Each number is 128 + 32 x the weight over its row's rms, rounded and kept within 0 to 255. Layers, rows and columns count from 0. Numbers have three digits each. The size before them is the row's rms in percent of the matrix's.

# down: layer 6 MLP down (transposed), 320x160, rms 0.0739, rows 299-319, columns 0-79
# up: layer 6 MLP up, 320x160, rms 0.0764, rows 300-319, columns 0-79
down299 111:152105117142080147196173129176133105138139154139154135121138104099101130124105138149154175074100159170125114078112143106141107100115122111122152186099115140099099151158125063088130191135078194125139150112150106136128116153178051174091144144
up300 100:202097125125111113109103110129117148126144140117133066129132128075209090114124137092098136075131165097155084168192155101170138192127143104127081177143154166127146118177129124101155068150111105139112141123110101128103120125138114117102124121
down300 095:052155130176073164181049104116198130176138088150117144141102123147194127112110095118146136130107129173141171110143129110108082098108100096113166111103142067142117138199174119121086148137136096118149151159146130122096125163118174136106126085
up301 106:139099129132108175143185174134205156136070129110110164159119141134107173140091131131101144158144140083176069077110131094119188131104127078102123128117196085124112148137189099107201142105194156076165109094170115087133136164124165110097118124
down301 101:124119107086144091182036191091135191120199108110133168108096126130124090131157139128123094129166053214135141166158159157120096117118057174155092093136164164189106164142145091183122083088161138096128125150153114136115109126110105109147143125
up302 102:153101114154128183122102173125097143108189213132109141121129098071122112137171129108150043147143172126093115169132079068112152132108119146152116095127134140143124182081120162181107125107150096124198136124158132101100131142092130173120121114
down302 109:145134125122124119142095150113153162183137092090187118114177120144193113161133159106098179109137165097140131185163154109115181143098108096114111139155145149195183164133119151141133100201083104146097107103111105040141105087104094098096089143
up303 102:062114172117143132140132098142105164160139139104137138171144112124069162162137122142171120150088097091169125193108132116156106163171169120117178129073122053136131124140135143068101132167138170155078126104170153137081135178195150137122111121
down303 092:057150142069194164113089121163135144100121145094103109138119102099103080187115153162107134153088102116136155098147197098056118161129091093098119105101128158168077126087116181144151163118164092085154073143151161140123115095086060034121161118
up304 101:131130125100071118111123095099080084187095111148148067148181111174151153110128165136068141142135155134091107134158106078096153123148160086108153116155150118135085123126126155109097140181129061154087118159157157143102096104069135144145111166
down304 102:153131140120133137100146131126168129155080129072131123087091159112124115115212152053113183157118107167165174136104153102128063051111142123102078112143112103094136152118049202119119093104176094104085105159165187117114100145162149127170136165
up305 103:178126022124110159110139172135118156108140117122131180151111154088255196130167131171136123068153154123090092126172109105138162111157155160128138118153141128117142137127120141115150126118122084128155088161154117108129160116145120113126102119
down305 111:070109123080095145144151139144135159189104141134115078095086111175147083103078131138175104176129072110151167060128147102139104076055155115136129178114113169077172091139178125146155103106131090171141091111114146177123148121085135123119177144
up306 106:144161119089150100098148125129102141166151130162109091159200129206124152102094187135128082113120118116103102177128093090153103122096156118147102146102134101105085086090114204165160082045158154111096134090126177195107187153133109148165097142
down306 117:116080111105160133095204156103152111088078143118176144114109094125075067142110096133115096106129111128141127117168111135134126165130103042134150128165172119103113161145117170100085186119143194107158141199143093187099170074119142159149104149
up307 096:122177151175159110110107103164102094139182093095100184125141120094073070108072125154192127157089167104137126164148100131149138115150134093138148112133093141110160181122101101135094128172115170120105105143165121153144087141144151159120112127
down307 104:149149146143127095122140101128120152175099176109113096119166123182105096181129064133103152178093095132165127087114119091097142117147076117055060134061156070152179132167124077130155148138105075144095150162142097124129115141078133101126152158
up308 101:148132128105136076090178120120124137149170157118152104114110075165142118029109115109103127121123148134110169127146157077130074120098145166112136115120154181132150195155128188101113083129162176090074124134130218126143130095113084105126120103
down308 104:164158106214064114149127148103129167176109130132105106207210117153047143114145211070184072118144179125094100109105148175126117140122111071145105111155146130094162080076087137189127136137074090126073161169130136116132133147149135128162161149
up309 090:123173161112118166133065083149127076127142110161110142135119095062092046090135067166153119110061140106146089221080169087091144163129114140139160075127128149097065123104128166141201112137140098105131110129125126137153121171107157134164076168
down309 085:147084116152111172135108140129117113074118080134194114148112119137139132169141147185214052095172150150165155120150117097173130109114117123113096113174129112122116092122135098121114112118094177186140134126153073113144114105161045119096166177
up310 108:132133150128126087144131115190095094143162085114168137148157186155190148113144116114118101103081150117142149079093120090113221090051160100102124135140139078160123146106145135083184083104170106135095145141072122070135110120109187143147105162
down310 120:125116173083141119086105061124091154165128133091131120123141191130071149103177149086133108072195123196105152084121151155126209089154108162133112076105125189112103174156117181161157111155045123054166130110068132148163138122109088097148137120
up311 116:080131166164107151117123091153125139121120187097126142148148144112158151122096146111096084118127153105143118175104074136168085106181124170130141102145126075172112080116144117165111112160103146128145136203089083121076100154143164198162099136
down311 105:129118133134136166071076118150068159059219145101152185110112132162157136083129134089165124106123131074181127131093104163135109099140129115149155125194102096167108133138151081158086122127101122128110115214168133088138100144139101132111088178
up312 104:140075090146145147114085112179150137111144099085120185101143087134255124117074135147172096148066132095135114112171134124124114132107084146122130091121185132119121126127078096139124085088110095132150143186131100171132074114120149133108154135
down312 111:103112062098098120082121121140134117147123141103106128125140116104255079140140138120154163134124159129139109149151136132087126145115056160123132105105149095081089144105110089108163175143157168119149142130119126086196072127100107142076128173
up313 105:127087136089167146134126124085157133088112099089140099158130143119178186176125086072116111116198206123156117158134137147198168132149144215129142082155120175134073129099124147104097123118158159106177130170121129111129167098108106143110129132
down313 093:109127139217138120087151179091148096104138114154102139179158115061113101161147095084141137114076111144157158131121143121094089141101100163130104101156110087144132152178060151103110173118132120098134074151114095084093149153094155170189146158
up314 085:142137135105153144084163151065137101141076076098145149173102114125163157116115158111108143119126174119058091094135115080177101146120162092162128096122127140109142117076118148179134045153148111091084154138082122092129139162099142102144115206
down314 087:139079098081148178149086172106138101141230133184081158090162161162125168119081100143159161079099136114168167086119105156167202096145141119111089141076059145142149112156134121065125173167121141097164125126139178154145116117151161148110117087
up315 090:152185146181114180159138159134080149129099139133146178122115125083160179122141152157128105193108105101118179158157136133152162121086064108092134073115094144149140093094084149086081103131134115129115157138098167107137112139147106101095138077
down315 090:159079161109166159098124133094138139066075172117060127088071122162172128184141100124092169136127093108100144064093131115115089149108114146148145133071210119077084157098133080163156202135147148113076140150160112114109071133179177151171142134
up316 105:130153098098146102139144126088124154089158136108140113039142090159138073155145147143118097117150128094063124188119112089128197098093101122078184124197139163149111115098127117122138039173152143174070105122131085099123185177113134195113127171
down316 105:090213124146127135103105145062160123111123203178120172149171160121127090113144076108143080183105101100137163107104136078121127133138145196118110148125100116114130185143172177092113126117162125092151125070108127164091126123176158075146129092
up317 104:074126137162152074143088094088077107171173127109113136133119094140197138157120166134159161137085118117128180186093165144113105179097101144154161101136133122149107170133106112167070109070157126141207140104082110129133142096053155151099163182
down317 098:157189120082123139119198075188083124128071148090131131169155093152148126118147117137135132145182106135083148138140108112113146149147102188097068162140142188145137146132113135130130182075118125079106119123127079149098094140099103098146164161
up318 100:176140116171131148120152085158124131109136145115107146188144135150110166114152125137092169112147208148086151126132126081168164121155120099100117116068170170175149146115130174095126144115135138141121035204101138191096119148073100180102091088
down318 103:148138105197120088177133126128116122150086158114129076116168125099141138165137071137048201118142130108103122170108141132129140168176164155156129087125140140143158129162141070169140124070146124179147095116064129082174100194153118093117100089
up319 100:137164098095094073150168092149169062152100157148145109102116174137162152100144187116166147141096129109097110077144115155090145166102163092187060085205079058104144134094139136181116104132172169140104130132144139139092156148120153071099119172
down319 105:094142099140127139112112141046170124146084095126114131092126120120097121103115198101152156126167191139103106098070150132126171091100064113141158135176140181165105095130116095100140135110126118147182180177138127131107133136107162171175185118